Part of a small language model's weights.
Architecture: RMSNorm before each block, learned and rotary positions.
Training: 386M tokens, 5893 steps.
Each number is 128 + 24 x the weight over its row's rms, rounded and kept within 0 to 255. Layers, rows and columns count from 0. Numbers have three digits each. The size before them is the row's rms in percent of the matrix's.

# q: layer 8 attention query, 384x384, rms 0.0357, rows 41-53,169-180,297-308, columns 256-383
# k: layer 8 attention key, 128x384, rms 0.0348, rows 41-52, columns 256-383
q41 101:115112137121116080097117126129131087110156113138106145151105122147155163119174162132122127135093100108134145100171102133130101124134101085134144186136167133090146114129087144131146133146147124174126141130084154124141104134137087112091115114153162135089099106112160138147097165147145124143104126143130109134103157128154129104122114147114113126109132121143120100129118152139123090130161
q169 105:122128152141130137131104142110088111111148095153113100142113163166130132096138116115145115167125095130132124086151104137096123121085124073121104183059126149150119127127109141148153094072118114154151133112092140158156187103123107121142118100124163091121086108146102117180109135133124119118143148131138090159148146123156102106119127123129124106094124106148151107145147163134105104113156
q297 095:149093154082080122140146170153098125148142130107141121122138116113111129073124083145142131168127104144134107132169128131111112110103131097106129118086099167143105124128129142157164148105096116123136159171146118139157143112132134143134095120104136110153123109186151123150085084112131104087141106130117095143141178145171142110089135118094117101159166135102154128141103167140136147131131
k41 117:113165087180116186171136135091131098116122123102200116129147091129145071141086151129112116103133139085133086165110131137080147175126131179123122108137107163129138114161136130136098108140127131142142095120114121131100173151130137162169122159137104132140165098111142066116149132135107122104109142196123147110162123081149087167147129108101124138135093158130122112132080092131153120071137
q42 093:145155094125142117178115134079165147135110138130143153126092071111131124094114141110107139134144159109125117106141155156095138108131105145111144111099114092173142104121108129137106116156141101108162133131132152133091160109176142148128116121135113132128151132105143102116112131106152145124106133126157122108139124063086077142104129123123140117154127098115128148130163120083153127137126
q170 093:113139127146131143139115111107123167134161136111157112156145093104110138169105146132147124125185135149099139115133118142159131132135077096137144090130128163092165144151108111146126132112128110093136101138109113123117119138131136119085108161123087175143119105142114127116166185101149123162117171146133170167113139143138098121129135155085112140130117085178104124149119132135150144098127
q298 106:122149124165116164114163131138123178125126103126153086107124119107126106145104130140110083086155173152120162141162125136122153085172083134147108109151132108107142136138122145120094104121169081099128086160107082093136141097150124127189137132148097113112141154128121131110148117138107136128124107166144132123104086151099132152159118177108134128138111128118092139118136098172121175133103
k42 080:147102095104130104167109136077102089103153128093096097119108168142164148119113145153144104121136148120153128111107110145163129108158127134153127156123121119144151132162117095176142114123170150109123182136154145111129104150177121145133127143182150131134181140144139126115127153111142135153152125113111092107101085149145151147138093140151153140136123131121139068102100172170117116101108
q43 095:135191109110129130123161103105121161140135131114153137167107130105092127151110148140171161100115141126123132135135176117130122150161108159104086136122129085142150117124142116109105110139093109163160090124110134135104127134170117157151113130094105114092138112140118122103140135105174170134123122095122098094117112117143134090134122106122151128143132131117047138109154096115139172097121
q171 093:104120136101131083153093170131111146128109127151114093124117151094162109157105191161143140117136141126174134096125103128151096145118123147132129119107116138134125118138116127161103121150141111150139090144135219149107134117122121143111152148087099122121140127142083083111129138079125177139145137166128145161077097124143130132136126161127129112120101126144101125123141160120141086100133
q299 103:132119101122113094130080140093116146114139084162114106101108121086143089144157113179122145107124150105156126126167154119139179101138134129106120129117121109124151099132105139147120097185105099157146136141152153114118120162107139173137138072137121090142154129126107135143117134102113171158139110160100142149083127105134105099137122174102139123132107115138098158132144126109139128148129
k43 085:162082127114120113132102134139149080125139120098108152129127162162137137155154113105112147140144108130117106096130147097152124125109140103159121132088139148138121122140081133163182119121108159110157122177138096166127135111129086129151147137121147112123134080137114168135144113088120179125164136122112108104123164150140145134131138143171080138125131092147148107127137120114105151150128
q44 091:100116133117160105140118107119157128158103104100115157156160131093152154159170199120139116127121081161096129141123103118139115144138119110102131140117130109125119128144101093122126096170107115169126174121133121115121170105105110122104116134115131124134099153135150119125097128147113130089100148128169111129116106130106116112185125085144161135124102110107124113120103150107135143143131
q172 108:141104153112115104129111124105146118110130118187131105151090105046155125154128084123088099112132140127164115118124164111119104135138137134104161174124142103133100106132130118160121113154168161109116148093176104158119117123148123119121148097125155150106125147111113159129159146139093095088150157167144150144103124099116124079161095137123132153172119127131093125148147124108127090116162
q300 100:122102150141094142098096119094125125142150114122113080107115125130098126108120140148115134119121124129145158163136141115136083134189142120123139112152158091135119128120132098094147122131124180131079079127156095118123141124132161125155164124159175098140123123116127143071128129123140133118117163158098150130141135099170127116124114157118138127133102130099123127087128105130173185141134
k44 107:155146102121115133114106170124184119082153135098120157163149151133119112129127169169149177139165144096135144135132107106123125152096115150135149143144117137092145154125121166158121144123131118149115102112112129102124118132114145108108115159123098114106160135117078089061123116173103162100121112115060179127141139151141127130131125161087161111130128157137183133106097138116151157134111
q45 091:151084155144139159123162102143133137115137143111074133107163149108151098120093123125096146160162143123117121158113154111146102110116119134146122132144090154149115144150151152119187150071127147131112141146209141145118133131106154127156135132112126113141115106112164131139142118158151060161132156100147124133119118139121172154120114085132137137133127128117096119143148153150116150159117
q173 101:127125093103091183132162081147138130142132124150165078103134134141120099134148109146069132126168135117108158171121110172098170079103132113132112106215126104118128144147151151074133114124185112169124106191134119127140107130108139160113143161134095117106163105137128109089149145141135131149092129094171180115103100120113134159143121112129106133186130115128120123134106097153118142108125
q301 107:163154143116129129087124101145137142163161108152136065128100097124114108160175091166112101102156141101127093131109138153129139112148131134147134093168149120078118124134156155109110159139158095133102129156154157151074138174103119171080144111153112136110143139168140130107136157205131120126086130134157161130113102086114139155124158141117136120176108110161098094113118123148120149137129
k45 107:150154092079158119140137149121157146122112164145110093135119114119137173151137160127173104143118133082152123117147120099160136123119119095168134153137129079143133101155041121128127154165119166141140144117106126099098182129131121115149135125124076133084121120112131106099097127071147159105092124115161095107116122115122152116136133149169154147118145141144126181162175122145138169128126
q46 083:147132139134102157116113114147088108142147118135108161117136133109124194161180141130134133151067079120088121127133124162122129104123094127125125113170133128140126141128136158134170139100101106089114154147157100170138120036127099140104147152155143082099124065106173128137109122152128135103119117112129113128160085108129149126115121123131133071150123137114121095100134140138080148137122
q174 105:104105151139120140128109092120115156114106151139132098135077099102171133186137153111124133108120143154128128129105140167093109098133120154104133085144146100068156133123115143085132127126100098137100147113103093141151125088107127154166149103128147157111104160118167176105123172192174131107101109147130154126150149125138136175135124124106132110171105180142091141098112122099110077170123
q302 097:117137131122129151137150129105080128116122137151117127095108133100129120182097133122150139067155148199123110111098123177148076123153082109147140140143124144075128114145132135135110119162121085125133136112145095127137139132114145094137135116135133121103131139168118109127155129184091080134160110141118119122146184147143081162114090145110135110144101146157095107136168124159130117130108
k46 106:142148140104109133139119107085117152087130119103169137116134096135098085144121095118130153077155180108144126144141136143131167149160160135144090113141116113068105147165124115191154118136157111120133142097121137154107157095139148140115095107160053139127131122113101124111131107109098150134114125142124118120149108145075139094104129132105126120154099088125133157129143077111177175135119
q47 098:086121109136133121107102175113099099114110092114116111080161130157151131156170144141123096151117098108139109127123148190121128112140112115145109103150151159115114137122091129137119134099155116114113137141109144137147154132118130148103093096101120133152095110147143163128074135120165182091060130100156137121153109148129075118084176128124148100129130144101173107118129122101149135133112
q175 114:090138129127159096132110122140166110160092102104097133131113101101115144113169127121132094150116145072100112127155141158138100124163111112131154094158125111135140146159117102123110148142180106127093142100096129130142105123126135127147120094079102120104148098123143125138153120123152125094096090154120108145122128128135082118150181124134136109111160073133144174107113108116113118144154
q303 104:156093131132110158109117131132133130136111146089153168135138105078105119130149158119157109146121129133131147119154102133164092140122147107106110099106100128139160101131164088100134119114119122124089104083115109136127130125167131141168090118069121092113135154118146116143084145130151132113108134152144127079150144094129097155106208085113164125133118118108100139139077106153133127139124
k47 112:117144124159167116084095157086113133144151110147141123132127066099124108165131144126128135153132176106152091112124112139108172150157100141149132154133123150084148107127108126144165140108128147084144131121131114160081109124146120145108088178125116148139150118180104107141149101096112096129147124125112154098123106098140107116124127163108126155127089142149110148129142096129158135096138
q48 101:101074137152096135145135096172163093140111139120124124103144168123111142113142144162107108084130098168103175126122136117145127156094131137164125163057115110117118141097141147134153155106145161081119138102093109145138114171135098117117140096123143099152092119122130150118116117148122073122165129093141112115160156142139139101138147110139077123131117160105135116142126140129162113100122
q176 110:140155131158120133142179112115138116162106169150143117091090096116129115072106118101115103117157134149114206136096136085114102132105112138100102115155154088133165130113137143110087133112118142165057140137134120149100146144135111127090160120142132109088124106093132186148142118134155117113109153123142138095135147087114138127130144151162163093141186097110160122112116100115142149118096
q304 107:166127148153148139114114115108170123159109155131093138155059110130160132099134081116140132145126139132147137132097156134068074152122129123101096145182154147143100148116108150097131120134111169117111184115149091190077160154113101133107173117163111142124135137129130164123163113090180092129083124132147114140122124119111099135131144145149154106102137123164160139090125144114148125146109
k48 112:117158171102167135143109134138102168130101098138102113153098126129147113111103139140141142190148166093149101149105138127071089124103112143101112132139145109123173112121089124157147142098140082119133111111110153086126151126102145108164125111149113135126143151111083094109139123124104135116108122170152146158119141109080088116129117171131138153131141152141153156152144112109087150135153
q49 097:109126144152140089098137151110123106130152096102115104117135137169114133123150152097155153135119114114106122112102091153138126103098103097127137142194128085132118126118163106112111128152128104113128110158162126147141114083142114155119097147147142110130121133139129139112139152160133132088131094103137125167185080119107089132127136123123124094141072127070142096106115202130146170139143
q177 099:149130142137136087123091136127145128157096133134137117186148150119184114172106130131185139116146142134123117119154118160152127114171133102145116128110086153138132142165087126137122140110146119119162119152105168128172114153143103126159086067116118132116109123147120143088140139091128137130130134119129119112138116068128147172152164165086121147127104107123138102090140149134118127142111
q305 100:124096153165134119101165108097101158117140077132131118144123129082108133124126148131157099114149161123116163164147120099133154119170118121143149121093128099155126164096152125108142141123137104156140109178098118120142140135128128103155105074111127105122146111169173120123100097131126117179137112159099142137155135111125119120100161172106144146120151112100104124119157132167103161104120
k49 107:148127090138104113103130151105137118163142126105166144089173079103111159129093147141125129113111123128138114106119105099173102109121108108144137123062096135110135154158101151143138103121146137142106096145101086111097131117113160134139142159143099169127152170124146113131116119098148110154137101129113122117118088145108125141126117174090163122136097112143089148133106084153172133101128
q50 097:120130148132128127135117073146129117119116072142143114164154157156088115115122145097101099172112152143116137095113125135141137105108190126116130138143189128100112170119112115097177157076129137113102110179129108182113098128130132158074114155102113134112142105137119061158162135103130101133145142134140099103161103141099114115137089158107099147149111149144143125120102095101078097119150
q178 105:110171165119099102101096146111131157102147123153134117104122121120118123163090144113139154128125111110166136125159129094126151125092138145114115142113113116123131140120142134096128070120100124140127126132147103173114143142122107162165144124124125108162143164100119080176136089120115129142121128177159092066146120101138169087140099124154128149116091112100101129152150099118118116105146
q306 103:118154152091144115131121178138158170154095121120111129155150114092129145105124119119130090145129106113143155106074137133171136152128152124127112165138072154119147150097158108105105111091105144104154106127134088155125181171109105107185093098115161139109114163124139138137101088115121113098126064142131091099133136131115122125132136139157137162100120139140150126137131145122138096174148
k50 107:167117142145158114112144115146140108165142133127117112140110128135132111155147129137127139133100123153122152116091208131089162105110109141066087132120075102124141114124115116138113123160109112107095096109129160111099180111127156153158132098108134131125137088136134130147117115126119143133137087101151143112118109127155141136103105082153138127125110125111156166143154104210148161167174
q51 099:100105101127099132138120102134131132091145100116184094143145121111117125113151124099143144094131120139076123115114142142111134139113156134100085147140112144085134122114102094120110111109107142109141115162105096160093098120124121150088125111134129160130110143121170154150110151120122131148148131093144155138130160087100135133143163126124135129144118139128118117168109109135129144094146
q179 105:154114152072127110150108151125119113128122123103096113163132140134156122198119137131154133123089167125134153121105111106132128133127097093145125202123098140088121107175139132113126124122121094150104120091097164109144139124144113149142104114109132107133131145152171117158137142120114170161122149128155175148066116098124146135132159150083128134147107112150096103118080161104100124113136
q307 100:146119115095116132122132167135127134119147117100151124155136134144083126126125137156131112166089156115138130089121122099164160119115051160152118172097154125090157126136088100113103119145124115145113121129134115096123096109159150115095125154142134121134122140134168121089129158135138144121108137127070137136130147124117138099123111151128113134162123159162141132134115178130096091092104
k51 103:152088152125158122126140123148160122170109137112104119120105100095098149125126118113132139104120066124114143105132140133161137141131145172131141111160100124130074136125111147114165120123143106195165131185157130169168134103120126097131137118127142143074133132119090085114102073088150108176124154109130092120124106134106107129132177111125108131116164097135150150160150106108094094133129
q52 089:177140110114160150137151126110102134089149115126129165135134169170140103130186140127109095186129139109141084146138094194102109120149123137173100154150123149145133126113134140130162116112174128137102129111173142132124149075093106097140136198117103127142082159156120130096143148133123133170064149116138160087137124146106118121095119144128100082135144143130146096096121119091148100109121
q180 104:129124092150111145122153100140133124133134147121141121139150148154107149113133156145193132103097109126116139121149117110131107097103104109112156087116102159135143139146108166106157146098110111116134113123096102111153092108100141126109095120130137124169128148172148151144135177108131055196097124110100154118134116153126161083149133115113123145087130098143136142117121132151127126130094
q308 107:101147076107152112128126122113137118092138102094163100110177140122090102144113152182152123160139134132136153144163099085153111126141116116136159096126098128143153128160097123129113160127165110080143125157099112120135085106162140133168106162132097118120091137139111149136127110128115092148135084109141182111096110118102183138151123152110139149154141125085127139133127109114146169115093
k52 100:131155111104109124098164109129099088142100121107122116121173112097135144164122134135116160138169122115111137114102146093146111149105095088166154136089144108133117159175130091114093150090128110149111126145160143126159147134184108126135102111126187088140157098142098152160107123129123163134133168142141163120110147110151156111161139181150122128123148123128114092086131194146111105124101
q53 085:110122137130126112112101103160152131132121146131139125124162094082130124085106149146117094116133123118098146136110117168163146107116115111138133133127144127145151129141091095135134129113161180130128116142129163133156136165109155119126115154175144152111169132159150157099137169119156118099178190112092126088140130122107111104121141163110111107091114109151118153128111157148106078126150